python train.py --num_hidden_layers=11 --hidden_size=224 --num_attention_heads=7 --num_key_value_heads=7 --head_dim=32 --intermediate_size=1152 --vocab_size=512 --hidden_act="gelu" --norm="layernorm" --norm_place="post" --norm_eps=1e-05 --positions="learned" --qk_norm=false --attn_scale=0.177 --bias="all" --tie_word_embeddings=false --parallel_block=false --init="normal" --init_std_qkv=0.0267 --init_std_o=0.00568 --init_std_up=0.0267 --init_std_down=0.00251 --init_mimetic=0.7 --optimizer="soap_variant" --learning_rate=0.0014 --beta1=0.95 --beta2=0.95 --weight_decay=0.0 --lr_head=0.00906 --max_grad_norm=1.0 --warmup_steps=200 --schedule="wsd" --decay_fraction=0.561 --decay_shape="linear" --final_lr_fraction=0.0 --batch_tokens=131072 --max_seq_len=1024 --doc_mask=true --train_tokens=419300000 --max_steps=3200 --dataset="wikipedia_en"
Each number is 128 + 24 x the weight over its row's rms, rounded and kept within 0 to 255. Layers, rows and columns count from 0. The size above them is the row's rms in percent of the matrix's.

# layer 2 attention value, 224x224, rms 0.0587, rows 123-127, columns 112-223
size [110 103  84  96 103]
[[130 122  98 132 106 148 141 115 121 170 150 156 118 133 129  97 116 118 181 153 131  98  93 132 115 106 111  82 137 142  85  91 120 179 157 161 113 128 133 162  77  88 126 128 123 134 148  81 133 160 144 163 122  80 104 102 129 149 149  98 104 139  96 148 113 183  69 167 149 122 116 113 128 135 160 153 143 103  98 103 121 143 121 137 145  92 139 130 149 128 134 127 118 148 102 133 130 128 139 152 128 153 132 135 153 118  87  93 109 121 105 174]
 [135  92 135  60 128 151  88  76 135 100 106 131 136 145 140 122 134 110 114 116 143 150 110 125 119 114 142 106 171 133 149 135  94 103 156 137 126 116 135 118 126 130 111 153 128  51 138  98 153 148 149 112  94 112  84  75 142 141 114 120 147 115 113 172  95 126 151 148 155 136 138 154 104 135 133 110 145 115 115 115 124 129 131 123 163 172 116 128 151 123 105 108 108 116 139 114 165 112 149 167 151 105 119  98 130 137 114 126  89 115 160 125]
 [142 152 118 115 130 120  72 115 158 129 180 131 131 121 169 147 106 156 111 135 171 183 108 124 166 167  90 151  96  90 140 129  87 100 155 122 128 149 114 106  80 129 130 143 106 146 187 117  95  85  93 123 113 107 134  99  94 165 125  88 129 149 118 103 110 116 132 123 104 123 125 118  88 130 166  91 105 102 111 148 113 134 163 108 168 113 152 153 125 115 147 124  71  79 135 129 139 118 141 136 135 159 115 114 105 157  91  92 132 141  87 158]
 [134 127 164 140 165 127 131 123 118 142 145 151  73 133 158  99 134  90 105 119 109 174 102 148 151 116 145 109 145 124  88  77 140 134 111 109 147 154 127 140 136 123 127 160 126  96 104  91 149 179 118 135 108 129 110  95 131  99 152  91 153 140 137  84 107  96 157 146 127 116 113 147 125 139 126 156  89 133  96 116 118  94 124 155 143 106  96 128 138 113 129 153 112 114 136  96 106 122  92 176 136 107  81  96 143 176 125  89 133 133  69 159]
 [110  88 142 112 112 121 124 167 140 153 108 165 130  89 131  97 146 137 124 124 149 143 144 102 184 110 113  72 115 113 114 152 116 118 127 144 135  95 142 159 114 133 148 162 119 114 143 129  90  77 147 120 128 174 124 131 111 192 178 120 175 137  74  97 150 139 114 141 127 149 126  82 137 152 112 111 173  87 143  99  82 153 117 150 107 141 150 164 126 108 153 117 105 134 131 149 111 156 164 110 119 136  91  87 103 104 127 132  75 114 137 124]]
# layer 2 attention output (transposed), 224x224, rms 0.0533, rows 123-127, columns 112-223
size [102 106  99  86  92]
[[139 119 142  91 176 107 137 123 118 116 129 146 144 114 108 127 162  99 135 104 125 139 108  95 163 130 163 128 157 117 145 194 136  81  97 115 117  85 105 106 151 150 150 121 127 142 111 130 128 123  92 114 176 109 190 137 150 126  70 148 103 145 123 164 147 141 168 116 110 119  74 141 116 104 148 163 101 113 155 123 135 137 178 161 154 133 101 125 120 125 130 127 131  99 153 150 142 113 145 143 111 159  89 149  98 144 118 157 106 126 103 173]
 [147 162  82 141 140 152 162 131 118 113 141  93 103 148 157  96 143 137 147 105 119 113 163  80 117 121 178 143 150  95 128 146 134 128 116  98 140 126 114 139 107 140 149 115 149 128 103 148 107 133 112 141 130 138 134 101 138 136 145 109 104 115 167 127 149 133 120  90 100 148 110 104 125 110 151 154 112 161 143 130 128 127 125 118 112 114 137 133 162 138 112 128 144 110 113 138 117  54 113 156  88 150 118 132 169 148 168 120 190 147 109 100]
 [139 119  91 128 144 112 170 120 138 129  73 108 142 169  76  54 152 110 115 141  86  74 151 188 126 110 163 117 133  98 178  98  94 127  82 100 121 137  99 147 141 156 134 113 111 143 127 108 163 126 147 124 126 155 103 154 132 150 123 122 142 140 144 130 149 132 112 100  98  89 100  82 117 160 134 135 122 105 147 144 102 118 140 138 114 146 131 141 142 127 165 113 132 118 131 127 139 129 149  95 103 129 159 161 146 160 153 130  97 110  97 130]
 [131 125 145 152 144 130 138 132 113 129 139 117 140 130  90 113  99 111 117 201 135 118 138  96 103  91  91 117 108 112 166 164 121 109 151 148  79 155  87 112 166 102 150 142 151  97 139 108 125 128 140 143 135 116 145 114 121 153 150  75 144 131 150 171 137 133 106 131 136 123  72 140 101 145 134 106 138  91 132 141 121 137 163 131 124 125 158 136 107 145 144 129 136 130 100 175 110  86 164 134 136 129 119 136 123 140 121 154 136 133 167 130]
 [106 102 136 101 149  92 114 141 121  84 144 160 148 124 117 156 128 118 126  83 119 139 150  91 160 151 143 130 107 109 147 108 109 120  91 130 159  96 115 152 104 146 143 105 145 145 139 158 137 113 121 103 119 122  90 144 151 138  88 129 148 137 127 102 153 130 140 165 100 115 135  61 133 105 124 102 100 136 152 102 110 122 114  96 128 117 146 126 132  91  74 115 107 119 149 103 138 178 145 135 155 143 187 137 119 128 148  95 139 153 150 135]]
# layer 2 attention query, 224x224, rms 0.0665, rows 128-153, columns 112-223
size [ 81  73  75  93 100  64  92  88  98  61  76  84  82  99  90  71  78  98  78  94  97  87  90 104  78  94]
[[128 134  81 115 118 136 157  81  91 124 132 167 142 139 117 132 107 136  79 131 160 139 141 173 143 167 132 133 174 129 112  96  90  96 141 126 104 118 158 114  88 165 136  90 114 137 126 140 138 131  93 115 167 111 121  93 139 121 119 114 140 108 148 109 167 152 176 113 118 160 129  92 184 111 130 124 129 126 124 124 170  62 138 145 140 194 156  86 134 164 143  91 159 122 168 136 119 138 139 101 149 144 154 112 112 157 100 128 127 157 119 147]
 [129 183 130 123 136 143 151 171 125 140 156 131 151 129 169  90 134 101 121 152 134 181 104 115  98 128 119 131 171 100  78 149 142  99  95 148 138 149 115 126 150 101 150 149 122 132  99 159 165 117 104  81 132 109 164 145 112  85 146 151 139 144 155 168 125 126 139 139 127 177 139 143 137 117 119 152 143 156 105 118 161 111 167 150 134 123 138 158 151 134 134 146 185  89 134 149 122 147 138 144 113 114 127  80 149 103 139 140 128  98 133 142]
 [ 99 129 157 138 146 117 122 181 136 138 139 108 114 108 133 104 147 110 193 147 127 128 140  99  96  87 122 148 103 120 137 145 156 145 139 137 110 114  96 129 163 134 150 182 113 135 109  86 138 145 150 105 157 109 137 207 105 151 162 124 100 132 139 160 101 121  80 161 128 104 151 159  80 125 136 189 159 132 127 168 146 122 130 118 141 113 127 162 133  99 147 163 132 144 106 132 119 114 129 117 104  93 119 144 128 122 122 128 121 135 151 141]
 [116 129 161 131 146  84 142 155 183 157 141 103 106 127 143 123 175 105 172 124 113 106 119 110 121  97 147 149  76 118 169 114 153 153 112 112 139 146  79 130 159 121 100 160 140 108 137 108 124 117 169 120 131 135 136 166 110 143 130 140 127 164 121 119  82 127  59 139 110  85 141 129  90 117 123 152 138 114 139  95  77 162 112 133 135  65 114 146 122 110 124 136  98 156 108 144 153 125 175 127  96 131  90 127 145 109 155 124 141 126 136 126]
 [116 175 106  89 115 163 144  88  86 111 140 153 149 144 116 146 103 124  77 157 161 147 149 141 137 165 156  92 156 142  98 121 114 124 103 124 119 154 160 142 110 146 132  77 128 140 111 162 146 142 112 141 139 125 127  95 139 118 131 121 119  77 147 120 164 142 178 116 130 167 115 130 165 137 133  90  91 144 117 138 180  85 155 116 113 178 141 116 119 161 127 104 166  98 174 149 116 122 103 131 173 166 119 120 131 149  96 127 117 145 106 129]
 [142  90 101  85 127 169 131  80 120 103 113 175 124 117 112 126 119 159 121  93 139 112 116 155 184 134 108 109 135 140 151  82 104 130 116 124  85 170 142 129  95 107 114  83 149 114 156 149 123 126 121 146 143 143 118 110 139 171  92 129 143 128 135  95 176 124 142 126 100 123 121 137 178 137 160  76 140 112 130 125  96 137 116 160 141 146 144 120 120 135 114  97 124 137 125 129 139 113 140 135 152 135 166 160 121 160  94 116 157 109 117 134]
 [152 134  98 125 101 156 143  80  83 111 153 149 142 146 124 131 127 155  68 132 152 127 136 143 133 166 143 133 171 145 128 114 109 124 132 114 130 121 148 112  98 140 128  80 112 143 158 154 135 130  85 159 127 165  89  92 144 127 117 126 151 100 137 120 176 128 180 121 132 157 119 107 200 139 112  90 104 140 125 139 170 124 141 130 124 186 147  90 134 147 137  98 136 132 183 135 138 159 108 129 145 163 185 121 137 176 102  90 100 167 124 125]
 [139 121  83  95 137 148 131  81 109 108 139 151 146 130 114 139 117 135  66 135 154 137 141 145 176 168 123 106 174 127 130 100  95  97 144 125 103 127 160 119  99 159 130  73  86 171 139 181 122 117 100 157 106 160 109  77 153 124 135 115 103  99 146 109 157 132 184 110 144 160 118 100 173 133 124 103  94 114 138 120 177  82 137 103 124 171 138  98 134 129 126 116 134 119 169 168  89 162 112 110 147 149 164 114 137 152 105 132 123 148  97 120]
 [143 134  97 106 108 165 155  72 105 115 144 127 162 120 125 155 112 107  87 133 136 142 147 131 158 151 119 106 149 135 126 123 134 128 156 128 138 122 141 159 115 116 110 105 101 150 109 155 139 157  97 130 123 157 130  76 139 102 124 107 130  90 104 123 159 124 177 119 144 181 127 141 184 186 122 101 110 128 139 148 185  78 127 110  97 150 121  81 144 134 102 129 150 120 142 116  87 125 128 118 125 138 152 122 137 169 103 119 126 143  85  96]
 [134 102 116 140 120 127 157 129 133 141  86 163 112 120  71 153 142 169 135  98 130 115 131 114 152 123 176 116 157 133 181 105 120  68 123 114 114  97 134 117 144 115 125 106 118  96 173 116 125 123 127 133 125 146 162 107 108 156 107 116 148 144 130  98 123 128 141 117  90  81 103 103 123 109 155  75 128  91 127 132 104 149 114 156 118 118 136 119 115 135 120  96  97  97 153 120 144 149 117 107 121 161 141 139 115 122 115 174 136 112 105 140]
 [146 115 153 184 132  97  89 182 167 153 134  79 129 115 131 104 168  98 201 125 114 133 131 127 124  90 104 144 119 130 127 141 134 144 155 137 111 100 104 111 132 152 147 185 142 126 101 110 118 170 166  75 116 100 132 132 142 150 134 120 132 140 109 138  74 104  72 137 142 105 176 129  88 140 117 187 173 159 123 108 116 186 103 116 110 110 148 147 146 135 127 152 119 152  76 164 122 124 166 133 122  87 119 136  91 123 137 125 116 135 136  88]
 [130 162 102 161 132 152 156 123  99 103 164 138 140 141 110 139 120 112  95 149 149 162 137 166 105 133 164 132 174 138 128 106 102 100 151 139 122 127 129 101 117 128 164 122 116 190 152 171 127 111 132 147 114 109 118 153 108 113 139 114 115  99 164 159 167 136 194  91 133 171 129 118 181  95 130 114  96 147 105 132 167 101 152 119 127 182 140 130 110 157 164 110 137 109 177 156 108 132 109 124 142 114 161 141  92 132 114 141 109 132 127 154]
 [119 111 182 151 132  87  98 158 158 158 145 110 114 133 155  92 143 119 147 104 112 111 124  86 125  87 124 140  80 114 156 120 160 140  89 126 137 143 110 149 130  99 129 149 131 107 139  81 117 130 170 130 129 121 164 152 116 116 128 141 128 167  94 127  93 106  84 136 126  81 120 157  82 137 105 137 149 114 133 147  97 156 119 137 140 102 112 145 142  82 105 158 121 131  75  95 144 127 137 130 114 102 106 128 139  90 161 134 142 136 149 111]
 [111 114 157 165 132 105  99 189 152 146 130 128 105 118 134 123 170 117 193 109 104 112 119 109 110  79 104 151  88 123 136 154 138 163 132 146 132 131 109 118 139  97 150 172 131 110 147  87 110 124 158 112 136 122 135 181 118 143 126 132 122 152 115 159  91 125  69 152 103  82 143 141  77 122 131 149 167 125 135 148  83 174 119 136 138  93 103 154 126 106 147 149 124 135  92 138 132 119 165 121 116  86 123 131 126 108 172 166 105 121 141 140]
 [122 129 135 160 152  88 108 164 154 150 126 112 109 109 133 124 149 110 183 144  79 112  84 109 122  73 115 159  97 128 149 152 130 155 131 120 153 138  84 100 155 120 129 154 174 130 109  87 105 112 146 126 133 113 159 167 130 156 125 156 106 153 130 136  81 116  64 128 120  90 122 141  87 122 133 181 129 126 122 124  92 164 107 129 148  97 121 162 136 110 151 158 106 161  89 112 153 115 135 144  90  87 104 141 144  99 165 116 129 126 141 128]
 [146  93 115 111 155 139 131 147 191 140 113 149 104 128 104 113 142 137 172  84  98  96  92 110 159  92 130 130 127 150 154  91 106 131 107 136  91 113 126 152 114 125 141 115 144 101 137  73 132 134 170 151 113 128 168 115 111 144 105 122 140 152 110 118 143 139 146 121 143  94 127 104 144 109 138 121 126  89 123 111  59 191 121 160 157  83 163 115 113  90 157 140 101 143 100 131 134 122 147 113 159 137 112 161  88 106 153 139 138  95 132 157]
 [110 122 171 151 139  95  98 170 150 126 145 104  94  98 149 124 149  78 188  89  95 130 108 113  93  99 110 117  55 110 122 176 150 162 149 158 136 121  96 134 138  95 142 177 122 126 112 103 140 128 156 110 137 103 151 158 120 125 115 117 104 160  93 156  80 112  74 135 145 119 114 157  88 150 107 168 152 141 125 119 113 153 142 139  94  76 125 153 140 120 120 139 116 124  76 115 140 109 128 115 129 106 103 131 133  88 160 125 136 123 140 124]
 [128 101 177 148 152 110 122 155 166 147 127 129 106 120 131 130 142 123 178 126 107 107  92 105 104  75 137 141  86 145 144 134 139 108 108 114 146 140 115 118 128  91 163 150 141 119 161  68 110 126 157 112 142 135 144 162 110 169 136 135 134 175 128 127  74 122  84 142 131  68 116 136  94 115 134 152 130  92 121 124  72 185 118 157 154  95 118 152 130  93 142 136  93 150 102 100 153 108 133 122 123 129 104 168 121 112 146 144 116 124 144 150]
 [159 130  73 100 124 143 146  91 108 103 131 123 157 163 127 142 108 163  82 131 138 132 140 117 106 177 141 114 159 157 119 143 113  99 160 100 124 125 177  98 128 157  95 114 132 142 126 166 150 126  81 128 111 129 135  77 121 109 121 132 131 121 151  95 181 137 170 128 118 180 106  97 194 122 159 106 112 121 130 120 156  92 143 117 123 148 151 111 127 135  91 110 125 128 147 151 129 176 143 117 132 188 133  83 137 149 114 120 133 144 104 140]
 [122  83 135 126 125 106 126 111 177 139 110 130 121 110  92 110 155 149 171  92  98  83 105 112 121  80 109 173 117 154 181 104 144 150 152 108 116 124 119 132 118 145 102 122 119 114 160  98  93 151 165 144 125 136 127 134 109 169 105 123 140 152 126 100 108 133  93 130 130  60 139 100  88 133 144 158 130  96 157  97  81 142  71 125 154 105 152 111 135 115 143 130  91 164  91 158 127 147 151  92 150 127 108 153 104 115 119  96 128 119  95 136]
 [133 103 143 148 135 107 120 180 163 151 111 118 134 113 119 105 163 130 190 108 107 130 120  98 115  78 110 160  98 125 145 148 142 144 132 142 133 137  85 131 134  83 149 167 146 129 148  95 128 114 168 113 142 108 135 161 113 136 120 119 148 170 129 148  97 119  65 153 123  79 113 139  79 116 127 138 160 123 117 132  83 159 105 155 137  86 114 156 136  93 141 146  86 128  84  95 156 123 154 139  99 120 113 140 135 114 163 131 131 105 169 139]
 [139 101 146 167 124 113 112 161 154 125 142  99 121 134 160 124 148 132 178 110 110 112 106 107 132  77 107 130  88 146 167 146 130 155 148 158 108 116  92 155 144 149 139 168 126  98 140  96 123 122 177 107 134 124 118 130 129 154 121 132 146 175  95 132 111 137 110 135 123  70 137 150 102 153 125 137 150 127 128 107  76 176  98 138 140  81 112 129 129 124 119 137 117 141  91 112 131 138 158 127  83  87 104 145 128 107 175 117 138 137 150 121]
 [117 120 146 159 159  95 122 149 149 156 126 108 128 116 148 126 165 124 170 107 116 110 103 103 104  84 106 158  72 125 143 134 153 125 122 142 122 134  84 142 143 121 151 187 161  91 122 107 112 100 152 107 142 147 144 170 113 139 119 159 138 165 110 130  86 132  92 128 112  90 130 147  68 142 116 148 159 106 144 123  61 165 112 145 131  77 126 148 137  97 120 148 100 126  81 109 142 120 145 108  97  97 109 153 133  95 178 148 151 130 143 122]
 [107  95 136 140 146  98 109 164 138 127 122 112 110  90 120 123 167 130 188 125  99 102  94 102 111  80 108 149 105 138 133 118 135 139 127 139 118 133 106 132 125 102 137 161 170 111 142  80 117 132 165 117 159 119 145 167 117 147 125 125 115 158 130 120  79 118  80 154 135  85 129 134  83 119 130 184 157 116 121 134  88 160 133 119 154  96 118 180 117 109 145 132 109 138  87 121 132 101 147 129 130  83  96 146 131  97 170 132 117 116 149 123]
 [132 116 159 155 140 131 125 159 118 141 131  96 102 112 153 102 148 118 168 114  86 129 109 107 112  72 109 145  92 118 117 141 154 135 136 140 149 170  83 144 168  97 155 180 127 118 140  99 119 115 153 103 144  99 138 141 107 101 161 146 135 161 124 162  82 125  81 136 116 118 132 147 101 118 116 145 129 123 120 119  91 158 139 116 137  87 110 137 110 111 127 165 116 131  96 116 144 120 156 125  73  93 116 114 143  94 136 122 149 108 149 135]
 [105 108 147 161 141 116 122 181 159 149 122 104 113 106 133 108 145 112 182 119 104 108 117 123 110  75 129 164 109 115 156 127 143 136 118 143 139 129  91 134 136 124 128 163 157 133 132  95 108 132 176 109 146 123 151 162  91 144 140 132 146 159 131 128  60 127  73 133 118  94 129 143  81 106 124 167 154 116 137 118  85 159 119 142 130  72 129 163 130 114 123 142 125 149  82 149 145 113 136 131 108  88  94 151 136  92 151 135 126 109 145 121]]
# layer 2 attention key, 224x224, rms 0.0548, rows 128-153, columns 112-223
size [ 71  85  83  86  77  67  78  66  98  76  76  96  71  75  69  78  70  94  74  86  83  65  72  81  74  66]
[[134 117 122 149 131  98 127 164 145 111 130 146 100 110 131 129 152 166 134  63 113 103 105 114  98  93  97 134 106 134 224 122  87 120 124 109 128 145 113 127  94 101 157 129 123 111 165 101 134 118 110 131 141 114 135 121 119 105 127 122 111 179 109 120 133 105 123 121 138  60  73 110 132  95 119 137 117 124 135 112  88 141  98 169 117 107 121 106 119 128  88 115 129 153 112 127 148 155 169 101 127 130 100 131 105 121 156 123 159 130 119 142]
 [139 160 126 136 118 151 127 128 109 133 135 132 123 151 138 182 101 139  72 146 158 140  89 116 137 141 159 126 136 160 123 134 135 119 115 113 103 139 144 102  99 166 110 189 136 132  83 120 142 135  95 114 121 133 120 125 152  94 144 140 122 119 183 138 122 121 139 126  97 147 171 145 155 145  82 151 101 160 118 127 153 122 123 157  74 113 120 133 118 164 157 137 154  76 136 125 107 143  88 163 158  96 142 108 160 103 158 114 140  97 102  90]
 [157 121  89 131 104 178 146 102 145 115 154 115 134 156 140 166 109 102 111 141 155 123 165  99  96 145 134 139 110 118 111 167 100 100 110 164 123 108  97 175 148 141 143 139 125 130 103 137 150 115 141  78 136 130  86 140 148 113 156 126 104  91 153 150 186 137 134 121 143 140 143 173 119 118 100 132 102 165 103 139 148  52 143  98 115 125 139 143 134 165 107 119 132 123 125 111  54 160  91 104 143 120 112 113 128  95 132 150 140 176 142 142]
 [141 114 125 130 102 108 132 103 123  90 140 149 169 162 150  81  88 118 136 115 131 152  46 149 170 161  88  99 153 141 113 129 136 110 155 126 149 115 143 104 129 119 161 171  89 131 140 163 145 135 129 137  84 165 131 137 121 130 119  89 136 109 100  75 104 120 151 112 162 136 119 131 104 157 131  81 150 133 174 119 148  93 133 145 130 171 135 136 147 118 172 135 147 145 146 154 158 171 112  77 152 153 176 129 121 143 108  82 130 145 132 142]
 [128 104 145 149 131 112 108 135 105 173  89 119 132 136 144 149 131 155 162 120 130 124 117 107 158  84 158 192 126 172 145 137 178 118 145 126 144 145 171 178 136 126 133 105 147 103 185 113 116 124 135  98 136 130 119 111 105 141  82  90  96 183 123 166 118 149 131 114 135  80 109 189 115 117 135 152 109  96 126 141 122 106 118 173 129  97 112 100 117 147 125  88  87 139  98  98 132 132 122 123 163 125  91 142  97 134 126 129 105 127 130 142]
 [127 138  97 112 161 140  85 164 132 111  87 163 103 121 109  88 171 152 133 103 143 128 121 108 106  99 122 141 118 132 167 134 130 120 105 104 147 102 126  74 158 112 162 147 120 141 183 105 110 131 163 184 120 117 141 151 160 151 109 157 173 160  97 141 114 136 107 111 153  89  98 108 101  93 167 130 169 121 163 112  64 140 135 119 145  99 129 131 151 101 133 125 121 151 112 124 191 125 129 149 107 170 116 134 138 151 111  92 142 107  90 143]
 [124 101 132 100  96 119 122 129 155 117  96 137 100  74  93  93 136 145 134  92  77  99 150 137 118 132 113 134 174 102 146  79  91 147 133 156 117 142 119 127 131  85 112 109 166 121 159 126  99 145 185 156 150 130 148 154 107 138 116 135 125 135 110  97 153 140  70 127 111  85  99 120 125 101 168 129 150 112  97 131 130 164 156 113 143 135 129 105 179 101 109 100  93 172 139 123 178 118 141 111 152 163 130 139 162 144  97 123 142 125 143 148]
 [140  95 190  96 158 119  84 146 150 121 116 150  86  82 113 117 155 176 111 108 125 108 134 102 108 121 176 121 112 111 174  90 119 125 126  98 142 145 151 112 103 115 113 111 114 122 153 131 139 142 149 129 149 154 140  90 135 132 123 131 140 157 142 151  95 103 123 137 113  54  47 140 134 119 113 108 193 110  89 120 119 173 143 149 145  92 114 128 115 135 116 117  87 119 120  86 172 118 148 113 180 138  98 165 117 126 109 123 119 120 116 143]
 [128 150 151 125 119  82 113 104 134 166 105 118 138 121 177 172 118  79  97 130 122 158 140 127 152 144 179  93  92 124 120 100 120 116 126 113 127 121 143 107 126 142 145 133 106 136 129 142 113 118 151  88 127  91 105 107 154 101 162 165 136 119 141 189  98 109 146 149 140 136 137  76 102 129  91 138 122 124 157 144 128 151 118 148 136 164 145 132 157 128 118  82 126 129 160 118 124  72 149 121 150 124 104  85 107 149 152 138 102 118 188 115]
 [123  89 133 135 144 108 104 190 145 123 131 149  96 133  72 103 164 183 156 135 101 110 128 134 133 101 107 157 153 129 160 114 110 120 106 151 150  87 134 103 159 110 142 167 155 132 169 118 101 139 132 134 128 158 156 155 128 140 138 120 143 169 109  71 103 111  89 167  93  72 140 116 117 124 159 145 157 126 148 115  69 132 119 168 169 128 142 145 126  95 129 151 105 149 116 120 194 161 173 112  68 131 121 146 138 142 135 133 138 134 128 187]
 [154 152 118 137  97 171 127  81 135  90 127 130 124 126 139 170 103  85 102 155 132 143 117 127  90 126 156 136  93 132 141 123 113 150 127 130 127 140 135 131 120 123 144 134 121 142  90 149 137 135 127  89 104 139 113  84 137 117 107 127 106  79 124 148  95 101 142 130 110 130 131 159 130 161  88 122  95 144  91 110 147 163 152 122  91 141 105 123 129 155  67 125 137 107 115 150  80  98  94 110 144  69 114 112 113 114 104 105 120 109  96 126]
 [127 116 141 124 107 158 116 118 167 143 167 132 148 111 108  98 112  97 127 143  71 108 126  88 105 114 117 164  97  87 128 158 146 150 128 150 106 139 116 149 116 125 132 130 176 109 128 132 127 114 153  97 123 138 169 129 131 134 129 134  84 126 138 125 134 105 119 152 120 105 138 160 148 150 128 129 114 111 111 136 174 153 148 122 130  84 165  96 108 143 102 154  71 124  79  84 101 117 145 150  96 106 104 176 102 125 102 123 130 126 154 111]
 [154 117  83 146  92 138  91 112  76 126 143 100 144 132 161 138 122 104 165 137 151 150 165 147  93 160 147 100 121 138  99 120 135  90 109 141 134 118 128 128 117 148 129 172  96 141  95 154 109 131 157 124 123 129 119 147 134 140 148 103 147 122 111 147 152 127 127 122 148 160 155  85 101 106 119 169 123 177 131 164 149  98 134  95 151 156 140 157 120 116 168 129 138 107 151 158 124 121 107 130 129 138 162 102 128 113 156 112 102 105 142  89]
 [134 157  99 147 124 137 141 157 115 116 155 116 134 167 125 139 127  70 113 138 123 141 145 116  91 152 133 132 103 119 132 121 132 117 138 139  85 148 121 128 156 121 137 135 140  97  73 135 135  93 158 115 175 165  80 132 169 140 134 177 106 122 148 166 152 154 122 127 106 184 142 141 134 132 144 121 100 126 184 108 149 117 141 121 146 163 107 165 134 135  85 142 134  75 100 151 100 126 110  99 124 129 182 118  86 117 143 125  63 156 142 142]
 [127 155 120 141 138 155 159 109 116 138 146  79 135 112 104 134 116  84 103 132 116 140 115 120 102  92 113 123 119 125 100 122 145 141  74 151 134 138  93 103 163 138 109 108 124 139 108 152 140 143 114 124 146 155  94 100 150  50 141 149 117 135 106 169 176 177 132 114 142 176 166 148 145 119 123 165 111 144 131 129 152 134 104 125 108 199 134 139 114 130 123 121 149 138 150 153 107 136 126 115 108 109 133 111 128 116 163 131 132 132 155 115]
 [148  91 154 126 129  91  72 160 136 117 140 158  87 147 118 122 175 163 135  71  88 106 106 145  99 113 128 142 107 118 146  86  94 117 120 110 115 125 140 118 135 124 135 160 123 131 140  71 112  95 139 136 133 141 160 142 129 138 116 147 145 178  98 152 120 111 103 150 127  81 133 102 112 130 124 125 176 114 137 117  82 176  96 131 147 131 142 130 140 105 134 126 107 170  87 125 153 146 139 103 117 172 123 140 102 115 139 110 125 131 143 150]
 [135 159 141 140 113 146 109 117  70 101 139 144 115 153 129 159 119  95 148 141 180 155 135 133 123 122 142 107 102 146  90 162 129 151 186 140 133 133 121 136 125 158 134 112 114 160 125 155 112 116 109 111  96  91 122 113 111  83 135 108 102  98 131 135 137 129 162 112 131 175 112 134 134 133 129 128 113 118 135 135 195 123 142 113  81 162 138 159 132 149 120 166 161 132 135 131  47 103 105 128 154 108 141  97 135 144 123 121 125 129 102 120]
 [104  97 114 160 126 110 126 174 154 109 137 126 142 151 105 113 164 137 125 134 106 133 129 147 127 120  68 157 153  77 136 103 111 116 110 120 136  93  93 112 155 121 146 156 131 119 109  85 119 175 136 126 123 145 164 149 101 152 142 139 131 145 106  92  90 127  60 131 128  95 185  95 158 139 154 134 116  96 159 105 110 109 130 119 171 129 159 144 120  81 126 155 118 186  90 137 196 137 142 130  96 150 157 147 134 140 123 135 116 135 148 145]
 [111  86 179 104 122 106 141 153 135  99 148 138 106 129 123 112 142 173 112 118 137 117 107 104 167  99 100 144 104 145 163 141 128 124 131 112 144 150 120  67 124 150 148 143 112 101 148 108 147 163 114 112 133 133 141 133  97 114 120 133 148 171 117  95  85 126 140 156 106 108 101 106 125 137 116 180 132  95  91 105  86 149 105 190 132 115 134 108 109 124 142 141 124 136 111 127 183 117 137 171 165 122 146 106 126 138  99 120 151 109 152 142]
 [120  97 139 102 109 105  86 141 132 115 106 156 129 105 105  87 159 104 142 113 121 113  95 164 123  87 146 137  93 144 147  97 112 148 141 126 138 127 124 152 143 144 131 119 133 120 134 114 129 134 187 163 130 110 160 135 130 114 128 137 133 134 135 135 128 127  98 130 148  91  88 109 106 144 147  87 170 116 137 120  95 151 131 142 164 111 142 167 123 108 110 113 112 147 101 111 186 170 122  92 117 122 130 163 165 120  91 109 137 155 125 134]
 [135 137  91 117 134 113  99 139  80 100 125 136 154 129  98 141 111  96  71 150 132 140 132 120 136 141 109 142 142 133 122  96  92 101 108 113 178 130 150 102  97 132 112 168 106 193  97 123 107 122 134 136 113 101 147 140 131 122 142 121 143  86  92  78 203 155 116 123 113 167 145  99 111 141 150 123 101 156 127 126 135  89 167 100 128 179 121 155 130 111 128 133 159 137 161 106 166 124  86 101 133 157 137 122 113 158 129 128 119 106 150 158]
 [114 165 129 118 111 177 135 142  82 124 144 132 115 123 164 151 117  99 146 191 143 135 140 128 107 127 167 125 105 133 111 121 139 136 149 107 122 141 121 140 138 178 101 132 112 111  77 128 148 160 112 156  89 160  98 115 136 136 122 140 137 125 137 128 129 180 152 131 127 134 115 133 109 138 132 121  85 140 116 181 176 133 103  83 126 193 107 134  87 122 120 116 152  96 176 128  89  86 107 139 107  83 119 109 123 130 114 113 114  97 144 125]
 [134 134  93 156 146 157 130 106 124 128 144 148 123 108 127 137 128  90 113 149 203 143 137 136  88 120 140 129 119 132  76 145 136  88 103 134 114 123  80 144 115 163  98 164 135 140  74 119 126 112  95 160 115 125 124 125 144 145 137 155 132  94 156 143 143 164 166 116 121 182 145 153  98 106 134 170 133 148 132 128 187 118 143 104 158 149 121 121 105 142 160 152 174 105 132 113  90  85 109 127 119 112 131 127 135 129 132 153 150 149 132 115]
 [124 130  77 120 109 150  92 142 125  93 148  86 134 121 121 127 101  70 110 109 165 126 128 119 101 134 117 167 128 142  76 158 137 135 132 109 147 115 124 153 155 129 135 158 141 111  62 135 109 130 126 118 102  65 115 119 147  81 164 136 106  62 118 127 170 151 132 127 124 151 184 175 125 141  91  99 123 137 148 125 158  54 132  77 106 164  95 164 119 129  75 110 161  97 113  97  89 152 105 128 124 103 112 141 139 105  98 126 122 122 119 135]
 [114 143 111 118  98 154 132 110 123 115 140 121 145 158 102 102 110 116  64 131 141 124 164 140 146 147 121 133 111 139  75 129 138 114 163 122 154 105 124 163 150 121 133 177  90 154  92 148 116 112 142 119 137 141 105 100 148 100 188 133 118 105 145 139 178 157 151 109 153 160 156 137 161 168 119 112 105 130 132 128 187 102 142  96  98 134 118 140 107 146 137 118 169 129 155 128  76  98 125 138  90 112 114 113 137 105 130 127 138 117 154 104]
 [126 128 107 146 129 147 146 151  98 112 152 121 133 152 148 151  81  80 149 157 151 176 133 158  91 151 139 139  87 137 100 137 137 142 111 165 129 134  94 164 117 181 121 119 136 130 107 125 132 126 140 102 110 135 137 120 131 114 147 131 124 114 131 146 128 149 158  78 158 174 146 170 133 113  82 110 100 173 177 108 165  63 143 108 123 151 146 164 112 137 110 137 161 121 140 142  87 150 102 125 113  88 125 126 124 125 144 131 122 143 153 143]]